Each number is 500 + 50 x the weight over the matrix's rms, rounded and kept within 0 to 999. Layers, rows and columns count from 0. Numbers have three digits each.

# down: layer 12 MLP down (transposed), 640x448, rms 0.0193, rows 53-92, columns 112-223
# gate: layer 12 MLP gate, 640x448, rms 0.0171, rows 54-93, columns 112-223
# up: layer 12 MLP up, 640x448, rms 0.0171, rows 54-93, columns 112-223
down53:461506479581468523548559531468535445356513470499452404461515441508530489432488451618488451487526438569489466459455536501455482396460493526453512562503407568495512451548453551514439506449525487572555677469500500413406510437444590575526448511507529548592475518550479518505479479520424546559533498489494525536473500519555473472428526500539
gate54:457486488522491514543513506571445421467558601505445422490534484464496495520463454498441522519450506527514547478500562517448437487555510520514424593438506449486492438475540472470511482417521433476531482499473479545532454377460383513539608497512393506450579497570555453449534614417541510414527540518456487500465569487508476438567429452602
up54:654545587578530408602479434475490553438500528520559498472427400486511403559528607465590457533509480426552526290465522469543464642481521588517480603431598504484450526424522564457485505477452451463446556519475543515418473528459523438552462528527515411578469400475541477518531517547569506513424529538560567522531511410513512421496540520566
down54:498500434492528463418480490494508622521429482490402515513486427434422542549448535449395502522336521409594506490516410508500553603447475618507521588453575553468489564476451485528622457568511510487477607504491493564475600575529418506643455462465452531515487499495474489511509536563552462543467530529569448344463571589498413449482589477467
gate55:425425550533483509554389513500520502576495402514506441511521536542469531421527506438473596409526474548496504574552543484531536488489466502576465502412501606507463502589523537501467449427458487517468564448536576489416513529451513516425461507545550501486569460542592456458544490555514548472604543510451490549493358491398536504461558500501
up55:552462423482514501548367501473429396511538485479547541406618498512565558535485424485484462449565478530489512563541541488519524439475555559471475472479525498493501504501515502453458475502485528408504565491492491420377479521466546468524430367487533452512462461441434519598384547518503441534431470521483478447562487517551491491468556499519
down55:518578480558442534571486494513489398524529515567482512497480530477457483495451560543504513568455491434527569466507522457471494561580509497554609519533489522520534485555511534525501521493496516470447706406515598524496521456510519567546544491466551469481572499537491544509516525480440520487496504457563520458403463439529543501483516479553
gate56:457547617500538478365553489611500497426570552565545473509498453514623513545469411455578489461508442428520586512528437389508505438508505526545483508534578554515585479432509459512662447540550490408444600451461412477477485506573473549538527469497519415590531492568499476502512472502549608431512454440589506503391580465518504492401515535484
up56:561489455456429515536479558505509549499456563457538490512480452524458524519605559495487513470468431514541551380509510624507429491537497539434430497548501480549430539504553480504468455424478547534548475461506551419523596489478516523461495469525525459497500472462598432524599540507461510517494563492449512496516512499437502524583505498475
down56:525490501477476504495484543543449397495528466498506496511564543440483488510425490452500489445538433410430453542516520389450490545536472547463465535513522501505560464499536441482550494583501535502529657498503432558483413500504495583559496416448567484530616558461500465478428480562531486480569453470576505525507473489479480492387475445481
gate57:481519524609497487502469514550440446551513477491525541561483495462524502519525548493421475495492501551511558531473443538449460454572516616505455557428448431440477519472535513506490543607576480536484601470419458447492596475510448503503547420498512473459597488585490576487563461499458513503478596522395542509366567469468494520487504559460
up57:441530604659626434474550469494512592429523489487484471552481458511511522541536545435503476529504516418441528466520544491435481465464527511598560466541485574484555531463567509475590542522496483526551532531498472502492534479499504497465455447486476521390590485522439527560542447440498545457477478517522494534445511493531504577515432594599
down57:509477478509580506441510533574511471579540423474508521500457557635487504539374587506505473461569543472470591389437514579440521532594396493507453501445456493465403465479511537438478521574471502535507513490507515457494415417379418543456391452502430560499561509547504475490551430476460453504492513299487418495310593580562527511517565529518
gate58:454492509443423494474534501438395453420509504489475483406525526495461608491552500466438532560708521503399603537538464509526478493504520552527515500518517553518432508477456475520546412478496558452514506484490536468489502518525539487511467470515504523499533425553560438496472465541472505528457504466463468531492503556458589581420489451393
up58:488512535524555531462510516528594533481508448413557477474519487576513501502458484546503434390405570474509520543466501476608550476534444519543541529532531494433577472480617516607547416555600513458565502473557435583602543467554564509573534422539560516595549513487506388549480530538567555424525457560508590472483425541511426509486465526623
down58:398544465554502506453469558513423531559535511447496595558559514539436467478517531519515511483474588407485467665530503477505519562508562487470439568444415505506455471469429533532414553442568574572510566522531515528530584468499517496540450558513515451413491522505480465420452460493554563600661428463459516562526428518477450510464473486490
gate59:513434461558475484560495474607499539506508499490601490579567488408470657462452581530498481486525502308543565503568435500515512457563535457517505533443492507479497454495536463523487523528486513459594495497461429385539535525520539445454561496463554538489521584544500554492461492427472512536421471502424490502416546508470478532419562567478
up59:568454499576547485415536565597552558543554474525468456620497492564385488424484442528527499465552469508516525557424444508524599465449562499488500440477482540565441481414506532464493439539522502423434505543444488477510490450534515431402460490572482383520614587563435584498453479567458508472538418572511497553433489549413472539501470433459
down59:535538507535471610562451473583527524465471450514472505540523561461571422477503441453566596426490542489524433465507498489517586469391552544611443433472559584520488516539506447541533479532509505532557567474470467507586462457597543562499508469472476487486558470530552524477439554561571545482511505448493415451545363514485444524507463480412
gate60:511552483507585615516469461555448465462558546586552482569440542476422611568492534573439448521445481490575560486550446571507506451507570475495544456511561519456453578520456563538463424457491485405483443445475561490506574515513406514525464507476391480485545541482561465564430457508572551453453531432507474597528571488459456460573541489470
up60:558487512425576555547476488556536594495593527522426487505491510495565530429555456528509506478537485475469465568537585521454443498414595503461492549523497517397509523527498381583493457432506591523458534511530494561514553455591526547482537541436439540521597432544496485540537509505523561501549478431555510440489497430459499467512575595434
down60:401483478491640581395543524601568473421418592484516476522497536496456419439424612615477568521482482478547557504438491611501517512413484462494506533551497556469528477476484517501491393469498492532516607492510525615517466433494512403501586583565525542597491424521474432588556539450500482514534424515506477436545542539498476553495457522513
gate61:460468425531461514405443442492426553402460427518519512535546547546538482551450459519550499570473539542527473480532573481464535498413441537582485595470457492508607539511562558443553502541494489472550478427574417518503519547427518482515552512511501435418436546455451437518516547533532479509454403435497528545459533483545452537566532477462
up61:492440547599491546500492522513468542412576451576513489491502434597398435552573492475551433486528538573489489536510387524532573520523567537541590410433516517518451468545485466560496453537424557423455520552456481569502517563411460497579486501418514468614431473551458552418474465523504536461544556587429520453564537437470483477599432537456
down61:590480478547430479569460466450454541604569480465564489408403500513513568434543423560580455522504451447479430428508470496462463477473551512448634517490379500460395426554535544437544437634529492553468504495385510468578446484578486528466519482490465505524471454355526473531480470447465459510511490465494482581582534451485458550517482517474
gate62:435512640511381504553603527550424513544479440514414523576564491469518549531454492489429549479442449507522486501447435526555422405652531521519541457486514454515517477479431416480582557552467487587448515468508514437489464540529451534603650388435472464447505552524510536451514475546526531514479373550580565461455499395537513499477472512488
up62:466412514487520466461522558480385464560490504508541447455471504390488505511526492511490524523541426503521556498509355502494494464462497418519455530407557544628462536551493536462465474374500488495484423426478538538406473473572523538448580490508446455561592423435513479531506476554449546399578499484534505553490451523482560561517492528464
down62:496461548471429392521550460501377452431570437533584473514481551478502453507477533484519462452461481599575493519519588500561527515475380480400518530456494506564439545514407541503539518424477538500500511500457524512665421526471449560465481455468550515544658593468397481468392510530575507540444533490508471552586528561493560457506483539502
gate63:527469450493496482512460469498452464529493551557529441504503485519491536469521523478497423514471531460539471494401520454433520528533491485456519486447555439392499507498517517479433484614463497484525573540401548478507570585460485450481538621546514417496554471488425476445547582573484519529559587479449538470555412482507456434583471486510
up63:523551493439489563636499521517481455381503504558468513462481459500417476500506527478476569566473519498498454498422600492434497545456473485466538551453594516345549553446509469574490570442569485527524599478546459511512557462423485547478508444494445509484472444552496580386524490489578434445556590529483508534543487524481511455476543517550
down63:546477509494493516460485440497481502507427496551467407501534500486571460479515481467479476483498461509416454491511490524541485487529443496453536488441538478452579448497497568502500512496464532482480373504427489481533460516550502426539492542538489457473538457506487513519433488510500446492494534351509557532506395442501553449520531487507
gate64:581500577601553528523468461544476533528578541457463502433577494543535460458466592568634490466511529486511543485525500467516507455622543420519449592531530554432489519477588549556472542438416465482561411470434446489457524446528441471446489506485453451457482525508529437544463577474599495515505566508444541528512519441494392512525538489478
up64:521492514542463493533559599532459431645551512425419519490491571520535515525497587518461545515518491637423573545566515453496437492466409561430487549491459509564462482432543546450418460478422566551534519501494532555471430471469465552459431547515480459498512587412458410429487513507440469484440543536467499529475460537487536566494547545521
down64:468482501545488504495512472527501482463470548532471568612441527502552501485466458486437439524532559550469441489496536528502549506345474447521487478442441454557556483516531461471496407581547396529400658504617539493485509571547537397561476467390445578504431510502530545439523465594467485474570439448548422476524494479557533448497487516358
gate65:508516592504511497501580535464452540507559509504494595555424512460449506491442527510622506544500485617494477528508587484399398392538530519594553426441620543493459649467455456457620444406472518557573506570482500538469538497477474523402487480516458532549507511466474539431500491541440571427537471454485555517548431456467473508596558501499
up65:506522437506490495525552459502535551525454579531552545490645495491519472493497464493548559509507430464532447420477426440507510524507450574539489557511488460497540539389534553493549436518561428420442604527492554550516475546502563500506563433572465455582450414616461494388465513549546574405443417482485537511403637413531443471566449509518
down65:548540563509548446591567505517511460562573547543512451457575492571529576450570560584483520461564591516594520558505454498478539491466431531653493470486531508440537688497533476394510515532428574497509391432429414444497503419475506558494471476577418497557503481487490510459595491599531537420416469526481449538528483516456484574576584510526
gate66:515529509463390567479523504503576516519509485538415495497431467533354525557540615561474507454526568528452525534466576518488543486475482515552587437513528484577461409464596585509534545474518480542558515519505477419493448545417503524431475456441470475487517566548463504421434459496549495532491536399510452480489465472602491493521571516549
up66:427548487484474448510478488415517495509460516561532441394530448515522508493472583419471467498505516476530487484439476472432492505606534506539505483548516521475553498462565495536463381511541511443551590497541500573567384496552452449499552570514540470417527494542514585536474461493540452345464557539482454575507487513537427551582543564437
down66:462515460436453510502519484559436476570510556521556456493514453443605468457591492506504491528420455390557533555656418549489489550557457443455338397440520426499461489504490532557536518416516568383427591540502545440522461541457462495477555470492405423473543499477369539489476474514437497453564457506549410495496411415458496515503457513498
gate67:463469504487530462483462545460476613536533515464501430550444525442451495411426557600560496507488500515554533552490485528432542416505552474479560480512555531450518648473515465497479490464521533525497470487460544390473484596475502526406550539555592493566548454482425573492498538518541598478426532452559521549397582493428478511504468466464
up67:461562580512466433523525477511361522502497528492556465408534484421500522486540507483476520553452441391508510492426485500555524472578468501482518556446546463484564446486513481670505431549443566420420521439601372513500495423505547543435474553607431449557469575522559495443582504430486464496520460561471461452387492548468445497499573496491
down67:487534572499446462453514492551431483408425507434549457521481447492528527498410414494564536474550524323490569542458463524439467397494457534542472482447539483583514462393432490587510530376557462470536622413520513466448587476470385512477406430507500480505575508483562504504500451507490452463484470581534468445444476474523396493433498487509
gate68:451578503485486424511559429560448506416455486490527551464354525497521567431597529475505603545448462553557464399545500485443472521511511473476477568466479566500505500497538425517449518466472520637593496476441592510549555472507499468571488558380411517522469435549601476496516412612457470584486462502537520576549504410531454559569536469524
up68:464451487517524560474451381538467576457571472570456424509520455539533497529427431471468496483519539548435547487467481427516557494482448543482531560584443524571548570581511508508409572591409484511484504437586483452453534446501579538425449567495419575528436487505464466529497463456559493572430569527575526500492389551496471529451608563551
down68:501508466481508537412479521560502559515398549502471512485511609408348472565518524568422470464528560466441463482489499438519503470514536490524539475453543496412554553398500495599536438497547474462502315573435471467535542474424563450577522399527589507482529580457408533500454535476558519437496452494407478532479497423541540568495543465561
gate69:399459542541542484495536522573415472432406442538506468486456526413490540506502443471616503510480541459492518487379571506402404539571519506535505499485557489515440545485429492527564456553549569440511532447550524560518492506504378450501545547520492431475566562501524447464580471367429526426545535496473454574519524431513480551534466474456
up69:448466527495467617540441510432525518423501430423518515508461594515537498488630406515497540572542512524482509462543435536578477491489407601528438483566413543512537496472512470462489468557564592485475504561541469432484502499402433522524558470562487506501557471565544466516580413476530398456453532450586482485450530480437504489519566532557
down69:498582462482536460503450447509449566473469491427483431548445463467483540482442466512406438546508413607422505446556616491527545501435460530422471522432453487523541585544513438600480561536524539547585415550455580502522532527535536510500531623486459587530579458483580627453532495586568525390506473425577543575512504565422492502489431424403
gate70:507539484516515481500384567494603464485512434385450549559487479502488472592585541396491465476456477492481486467456490554390478510553450390594508471459552584528484497535460540522569461509442515469502568448499554489434463526497490506470523415488487558495533439564449484419478411422497551501396401620557506492538559530502462536564500528525
up70:488468556561404524413470439543424465553500432510508505359485512494505482385479503524533469590469535496428498514574507491511467470441455575445442561454468527563471490468564507371435506595555489535455484519458506434461545495475591546476535514472548553475479470525520521465471514511457476562426413501533474476386524473499481466485460504535
down70:502496507442439474343457448556543489555540483470430551533441444592477514482449501473528541375521364427514452514493450419568528512475542450538456525414535514443555518539531557461594498563460585548429555443518531402429499440424528579393474461455461488529486496484513495510459549535569488493519551419443534450543553527440462462648520530574
gate71:405469548510384540547555466594491599529408456483496494545525412516429576487422645440529514524473419467422611480507513438484538507435432511433563592578538492539537549461445607448509546426547403515471552549517463473594506457450414547553463519497364477466515526516496454476506528478510417560460464444467573508490549529510461457468494439605
up71:484453465502487605517543422461465475502535456517455485548506579522586513490546444471461520482471576608436547526526618524468518516414365440564435472556416438504542476447408510511458460414440566576570520404527516412548458522419536559481459512503399504525465489483550521493575542499509495570473551582526535469437424512547426435534466483530
down71:473470506490420548423450455512506538556381420626502496549480479562557456459536523504500520549575532464477538460457540427527445479479476537477459367404479452513473364515428495477486571461426462466527511469500605467541500461542533533470506534501485494542532455551514534479520467446503419438526514519488432507547594555490516502492443433553
gate72:485476473496525484403531538502451475472537524578473486578511465463517477498493556453517427573463508472466535453504419490463457483544501519535543532397550510447519532497537446572467492435478464541527628523542572620490553495529536539484590477554432531482513474564503494457516465535596502419590586550527556501536546460486503453476492348468
up72:564489527460496526340557503497513430428499550474595569506557521501549494500494446489485502517564495567489532419606473453560506519489441452455529458503437454544468463406388513510571463547479552464501389545510482524512443395507478492527470442488549528461489479571516517596490485458472477437514355523440481465486484546509534521511492522463
down72:447504587487393500406539583486469515489504383539515496460504516500494606583529551544429441445480493500515531514557587460480516574402524480582394512513570458513416562522491504448576516622474465475391478469523524561526426448522480500440480503413546554457509544464509485404427611485540423511523484466535501527503519435549513610462546480544
gate73:488528477479514454524502417439499437467452463484494454506520506338459485532476493432508552536544492557454497476415417535513454513412408440467432500444507454469518536474574453501426470426577550515495560464395491502542542434485469502436502397574511523541456503534487552470482492529513463513505513486564538520481528580475491413442486492437
up73:461481493484531511505610503499501544599520476464426536549421562409468466561405493495527420542500455527502541569531509499381494445486499509470520528481425368566575560537565480523439519418484532523473493554504521549565514530581539447517416503441580550482554454480524511510518531503474531566457490598497496477525527545507433502431510622503
down73:457499453521486534509468546449484477537555492468567521429506545486412470548439495497492481483614440516433567574587494534468506544618533471567541489511407494563527545533460446529475513476435474577473386495561475524555475522610445490579502424469603503484558489545547599513545506548505484429461434568479481504455488471446514532481494478471
gate74:504546413470518511580400422551482549495447512476577466561412486485544498462421523496462484501552455510589387556493613445614530531509557518464539469522520579530499549503521560587466572457566475495480495570491466468467480515498425363481600459439608533482445443504481509497433514552443558446476472435477485572498577422538444457496604510434
up74:444461509465526497432474465490496445492549560520495536572517456527478590561490445596494538499474469433490506514439496411476511438542600563468614458520529480595519517466451431476510507445554504544492531535384423449561504544527524453463453502425499605383509550574524531511452507432508524591550468545484561528512525440609569425482528444501
down74:466469512356487521492471425479461498410499454497565541453483497459507582513522534407492452419478523580543477452382474515498464479421487523462410447398516422578478509527477426445466443477468520453419436461462635473500452585554497413527504425500450393549507554522485407534426609515497441508380481447531471549425502504467508494554515443549
gate75:476585496517466510547486406536531587535517526453576522414503585466502527398493523511428569510425474393467511424446518525482422534499586583567423604543484494420524570580502510481533506516552480496517470465510416538498580502442503494513530414528467555591465513536599525461574545467522512503493469416653518580513521536455506517508524464542
up75:550538521428542507500518451516568396497424491534533509577525484508450530473607512523547503455653480461499395477484477522566462531494480485489422503583504482523470455457493421489543495474463482570441482502504564511528490517489471552504459408463489500442493532497491395490526550473433481483570488471563480637590505608488551506502534466525
down75:513449422572522503599585437475507514528589528479553471577476463512449549528512392525477480504497514485528558527536490460480519550541508483541519458537486480654464520475487513498545428421473491471477523456556582491555529514496566501436491550527559435543496577460551492440412574431526483503554501467427466460519501518369506515475486546440
gate76:423557516490584441548487438593476483550429522595537485552526509473538496564516563491433585426608528391454420441525436459541474541516565533571580457579593468517563507428629481477537558429568535475528426497553510455435491478456528543418555525527393492503483515518500526506472589502508438554484561505517516483481493507433479500517465495549
up76:490469477463511420554492479556601514477407441461571527524493506541525444524525456582423485527533468572524508540513496454609544448533497515477561566497475471551536416482571498549488515506490466546478560529558440515502494504500523560482479552530505593533532506555393507581415514473600464553533447488444563519446519537503466488500474549580
down76:487571516517495467556423519453584499465490555466525502508601442504452444570526567459416507500533493508536519441438560476516399430396548533528450495518635540494512492495499453513492547459533501412472452528472518430528489518481503599556528581510534453450463446543434440535446510588490501484485436485432418552499502471464522470451581570537
gate77:548503520507414510564516333503482550599559493482516426514523426553461445461488500495437376487474457525538582518538571409465482478621422527548474494473576550503464610542520494501550501477610441449539453616584509569484515541581494519544495499472383388558540405580490579489446476445537567521548509522416543565512449491491385623426439423526
up77:429537476487512542566445488491490529451507435474472499481451470527417570435519450386441544459542612452460520505454512518432465486529508582449485412535524526526573474510518400476501457436436397493595555507519556431566425523500423456485468439454456517407436485594480558489467598494440469551458405493456531610536431518568506489472476542475
down77:552485425479482504560420518515491540487502454580477523515554485504467482497521658485528539492526486412343617431514440445465535502553555492497493599463594448570535435577528503555591514493470589497545461489410514426599493607528395450461483461603462488452551463596621465503464473537446469514534442443448505503533535561513541515525502463472
gate78:494509493525478507495458536480439499533482544477533497474458532406466550471564511510465563558547516484558480539501520590509431455483535507479476499498433601583517461510412514491549510457547499481529427515438475563447535453446568514513474538530586533489510453516479576412465457468480506473541459470466485453441450538393513528494461493439
up78:453448450518521441545430518450606462514494420487462416513491493456546537498503569519504672448504509553535511557445500444452469428526517529509442467488480581519447481653541513507594460503558482520519542573521471438505514531485553539560572469469476400617501507486540501488543506648491556540507469438458464542496530550520518473407500458449
down78:462565513544534520487433467635533483453414500546595483560670505479509511505520430456467545460486550402518473465466481569519523484534520535441529582534417459524540454451509478557551615417479506546563501459547525539555509501460580487562511533502450533491511499501548512516510456444531499383449571558488540501478515495481558485534503473466
gate79:454446576513540551521498417471533389488526491418398498520457496511511498532524458454521446525511444422511483505485489469599497514499467484525555482518595517474506498531575577377475491529452555480518413540482607505522518515482440406545540405496440448505474495550398499527427524468489535433506546426460464617449485449532482531518541543407
up79:395593559465530499432473470398507456469474520466506444433603492554512449543457444489559427400510605459574451523524563509468504481631396552443492493482545496428578492543548527526467493570618540496578476478574516521480457564457470438465544481548460535522548417554495498528521481468576466395576512521505537478501628401531416495438542498516
down79:532531460442516461619523556535508585523534501574481522486474501503488472563517548539515464498460520489424519582511469534566470500448522404547573549546475491502408537568533475648502524450505532486559522429484574513477520573587456607440591644481508554558384436508483517507513535471488518529474536591469548542476539556560474489528497480423
gate80:534462546445478510536416452464538485541559519490496589633531475495510512513439474616538513507455486484620439509489503521520549536524506520566402473506463440435526506520459493482477439494479553519563545499479443482532478476577601472539514508467492470537576650446497510444476548473522491530529489398472600494477498472512506367483498431501
up80:486433515532488440485561409549514490445430498456536495391500508495518475464578429513522489473517494469412509525531623546595450409472567446577489452507473470490498529571451469550503447600395504400528502478602436491566504443543519532512507469504480468487571550574503439565529473544507521441463591440528490543482530521502493484487553506464
down80:491478517549481538473495519541489525481515524521515513497377536443557463510450489464433508428578548515464527531593463546463393544483574498488535548555460506523535442470438489525478452496430493510439691562506512508459583444601453489546497505540490456555524504523528554523600510439475458509519486496438505562563504510461490489512481520593
gate81:589464487453488469452524445472530442579443549477509418500545559444514572433528467571508508499567423613510506566454487566542434528412581576547590493507443496486507523529432523527593466493480462464562520523522576483493580559526513488494501510439508518488429476556516498491439456518389561513510509420585545503461465441572540479471451437507
up81:490470393555511493513527367455625463461520503482419521530407420465501550484521407455493532474487491632519515569433403474484631558545521526500552520479505557516399496456520501571480448483434515541557512503438502494482526531464488411499649579553504461520535411521467470479463456522570424463552487463569567542504569511589449494510565492450
down81:544476544552460476478548468434509622492467425570503476467527455458532553536528520501418566533553490543540481612562557592522581548397468545399487455571518576476435535454448510509479473549482503492512616566595573462497426440397434491517503522430457502507353498436484432521515549485480460484560458410364494509447477432521489480544467462472
gate82:586449469515538582516494421501478563542532557575529521522559406535474543455511394564538510539419491538436489531539499489511493497486604436526549492461534480582422497518520465476540520434520511493453472486535570465470500556547455556526501618453461473520552460480456444473496461579462553503545524511496580524526561469569505501509555510593
up82:549517512465635493532458423570522440467532416504553566478454530464505538487514544560445596554477531587525449495484471498433541457543438448575575486567489545520538474497538467562456514509489539504520459533496532462492467607538396471574476559481400420477518534494481430510525603461395515559524483483476489600502505365497489512481483538539
down82:535524467532550504488536538508537452461474445466483515397476556381553430417411529425471443467554513388496471425571440498461424500523550459603528513487567534502485590404531444501493487549530542536412401489517486505538487435445440500406617389508446562487517453507534563566491455562565421593475506570535525471466541475497495510540501509501
gate83:454550539521488475498504505590454452570542536501518455491530423459446514531599481434461447533592435422457463534527498560536441426471507456514493560466505474500461555446484501434490443520433573458458479553465584551514564412545452521362499479443476586552526479549507526518500509493547467556459577495474475532520548503394492509500452547527
up83:546505511493496376559467436463486542509596511479602469449449538514512544403505484507510568530478540491491517392558478520488430505513478507576455459506568546450476422509590451449512434535504486516484507524497516465535419484504577486619465435391547476430522534634436526403463492587392451518477423511423462514486451473518494495389494458517
down83:418542485482498420445416458517600514561479462562469460452356537452480513512366474463530428510604583417553541505461542509591444463450475575581547393523530615507533490569547437498460481472460511464424479413492455470541526485415480571463426454441474401441484519470500559487535466576524486398550484487401510502482580548418527521562483474563
gate84:459500463525555540486463463581483498550448464545526517554437501461462527532531568555533446533486512391402495429460498432427488456516471426512459527480491510485479522462577528518494548444433439439545480523541511462462467462580407558455441447499509571485563493613461515438507470488507428527558535484519502556593537512426459448431512572507
up84:497472456536486535558425444520410407439511572482515456418561528470469468517474499517454479543557545394568447505521513426431510535489481476470606472489542502473499459515472425522465441459490458551516526556592479452470499491559527422521432637547637550451498502581548580507531513454504592521497472474456536620483476535492494418464440415436
down84:535472464513514525541492506500487482602526429566440470559443574424449470592557516412428534521499486506436523437531554487507488491403490551498465453463504509526505530514555477447468489510504482500445563537568532450471537491542472567517497466482506553583486472522518429532532523475438439538490509478481479510534550548424432503468449624457
gate85:439519512410489522463517496530555414471533371469454575477529539486537547473446513550553439539580506484519501523535443488501533609490501533422395592450536561501471468523428533444422487521412483493525486440457502415533464557516481554502446478491446475493528538439577486451508458518579490497540411544442464616516539514398484486451460527474
up85:418567592461617495477497488472443503481497490437428458569401474520485488428481483551559480516484519403465551472490478532438435500555560580533529479492585533473476512481533548477500576494401435533411530425473455505512435489474531522569503521462474495501585503470469605473551440495472487443471527574443569579425531443490465497469509455419
down85:404468487492480496534500431525523493496571489493446503498536588580560555511476494538466467425535513505510471544573541451540593611444398568522461529493550466500450481547462540445465413430392575475400460463532401447430481510434462534516561450541554497570560483492463527478505509469599488447525456546462439431503446520455502483523505518491
gate86:436553531509477392510612538551462510471553448537413556527487501481484463487512479413564568531646485466417499499538463518508481493576496519510530576407570540502515514481520487488401517483521563584518448447472467529453555403496541571465523469467552525468604572496449534506561539422532661539434502624442525508481472421497519574455458506473
up86:516482526473559542488417548425471492451461474488451538475530477516456507542570485588542460530471518516513466486584510517534536522348426515428493525503520531509471503580546528370587458593550576528569493509457517497567541495467518459479507498506460516526524416472518467546517549506602539512500403452508489523474567391557541543472420453416
down86:542450426582455435469455428550578515469526569439559527538568431568506514452575505493441443477519568402555462474504444415556470489523471468550464572525505507547515463539551498513456471469478470482427604484492497492544476518526483563506509532502564431424521551557461488531470480413536481513457459530542485552526359486436479376506543563446
gate87:556441503504382529568559554534437445467471490592503441535533461500517579538507576545484506493536582475345475521467492502502515524497540533550536489557580564423568465544521569474501570448506549498506500458442503422492515520439466576537496520448442527435561411477385488542430566545526533488445478454457519569545475495474512464390450508458
up87:651461519464515477432446511549495503447508452544467555492546478600488558509448495462498507540460340490491551511476618462564500473521457547381526448491596519457453498471509558482501531546442527502466647395452528430582540493515512481472387480474496467532538503542437535493482603591495462515437521468491519485500454595472515642441481522448
down87:439496533564491524592522553490599535521544490359486428489440558542556466594477528480504557501458520470483484526511426424452476402489497444462504475413554386497551496526438536475500507522570572466492357534476388486511600546484443492458559504553435480436456447538525538417516490538514502507497418586459500509463474485463532525445532458496
gate88:423513559557379536485518448539595490514491566519436454463467511487487639563491506512475431604587432446572468528458474536554459596515468574497516501416566522533563528468441535516547542534410516452560520466568392421499465375437496367519549532532433428555429503534586576414457439593508489455511533516483520512518508464488526496506560572533
up88:508520552553478450453564506595484538512574508510360529397516544494464530531452576359557500477493467470535506400494492552564495486427425377437467502524533501536505511466532451507470505471490514498494473516497454476607547488488628518536599507520469457441418508485495522466519444584427569502566547542559489491603459462481495421507477463465
down88:559540453572512478513378621522586511448428451507515507455497522536387471436464599416482460519509452444523506491557499438451528469531454549473557531623468526491511495501493505478562592463490457450462432561543509529507529569476438516571429455457441552479490572591454488458565578428509528421506451520471567499532496479490498504526474453495
gate89:555518497440473548539536458495541473500568406450572469487499516433402450441536462483441508507444468529521439462453457445388431422453580435493563452491476552485516457501548525476501527476485519510381489429400549510521522416456510529480471533548489496541573557541543545452490515501499482458543469527458560564597448533384521479512518380399
up89:484523470450489392501458543555512490567590557447448487521515416389463499485543415472518540549515549534498566516495479476527425581469488488625438414437449552571490432437477458448604460568510395469536434423451469457496475564416481520479429548463447453508557575468539524472464475572544558496536533456391510410630549523431538496450398442478
down89:526513435438581433447438557393436591484494514495554490458491465519527563579456623533477534557417481531516549483487505382583622387546553525396446417516483499555514564503519500593502550481443590435458542452526468494460463425467459501468435538461565462467470539430577508560548496476497464480428405438483494532473510381558568494462504417490
gate90:407525495444562615513457570476522541459596517528472514559527446586559528381461547507549464473456504512425466510449501486523538545480476414486458590474557562395431447487464520516510456465558467450540475436515505477570467549528490429474471493466551570509557526500498453533508487552487521466460507464537488435502614501456439416446512584483
up90:515518517519544458495434363503538495596494522461540564491535483415477502367467444481517463529482439411479471613467527478461547527453481547510574558610458620526572484585470557515540469489447529512507515559504506532504529503574560426522524513497497467510378445409477536541457512493515514516482560466594500461500405507457519488502507469509
down90:571474517484468520496516514485506586610476489608564497471563522538536424527476444525511517483521504511551519423498427491452485470475463502505390492542538592591549503427446384649508488597481553445469501516499545450569566469450435612546563562603465406487510462502522459500638522469490527527507473550417537497523553433642486519445450390509
gate91:480445518590516580522590512536503547551488514436557562491478523496499499486517549417466424551454462587449512490527501499495492577619382398540503475412488524490485522440429452533440410493463578574458496470463444538535514493458492480465477463509548543507516522490531476404466477581480399603493470521534577446452451399480491450532453463635
up91:490439488410523489460439542551453615556500418489513515529532522497430435469504539511571437565530459519530525462435429407601595491527568519527505517450592518536549471479473502517513448578495468579463584488469421527551503476547453491587463576496563490493475481575484587482489523538513496570417473467521511518483465479527542502478399503494
down91:496481473446551514485491471486394425484445517448571493439467428395560498500497560551565468571444383522462449523573501518563487492529440425549504450577568577510487504522538547522385521466524553410562522475552543457571536563403488499445505405425463522452491472508480578506415549531546411517538458571503499472564495465459499428494399549505
gate92:448507474378535513511538472550498485432465592493440476470510465548504448487513416463487449577438611513520498501379416492498519487461578490456498434559498457500476501531521517531533477485488620509448508463495484510525507532478477405496478504434505455484511381530491545502519505516573433445449568404465550529629613498446504405528451505420
up92:480459481481447516439544475578517511480568523516562501502537573490563543543505395501495508604505485394508548523484470493428435466506496621460461553409533604472457476592536544504493445639500460592526522456514478477518571486467510513474489554403483429477468491573459504398487516411479483511531463462569444507466457503541478457499466551513
down92:532535499551439649495451585490451512505542507525469469453529529517485409578600525558471485485428421476475542563537616545524369446530449546470567601513398415542491508485479450563487545366523509476488557457553494576374551529460466416485501488536441624503532548516421473632439491478565467523491566543513496484566452485533556481454493397507
gate93:467465490512514575481437467478535518554512490514565544491500579531507509392637510493446503502548574466553488445459532439430416473453452566515526503548500489462509454489574535514464514460484498498623500503434480586555496478499504477458573487525501568497470487445479477459529403532486575526484457566524511472529473506406497491465469533545
up93:524419453540503509460419525617617486454542540504527506491509533381430564533499442486455429546502498530494564479498526521502553513575483493452546561473445533594475518480481517439410541486531525526540492505423493551513466472532499514590527607496496497456559475508513433472548446487460451496459426534523566463536474502517523477485521459443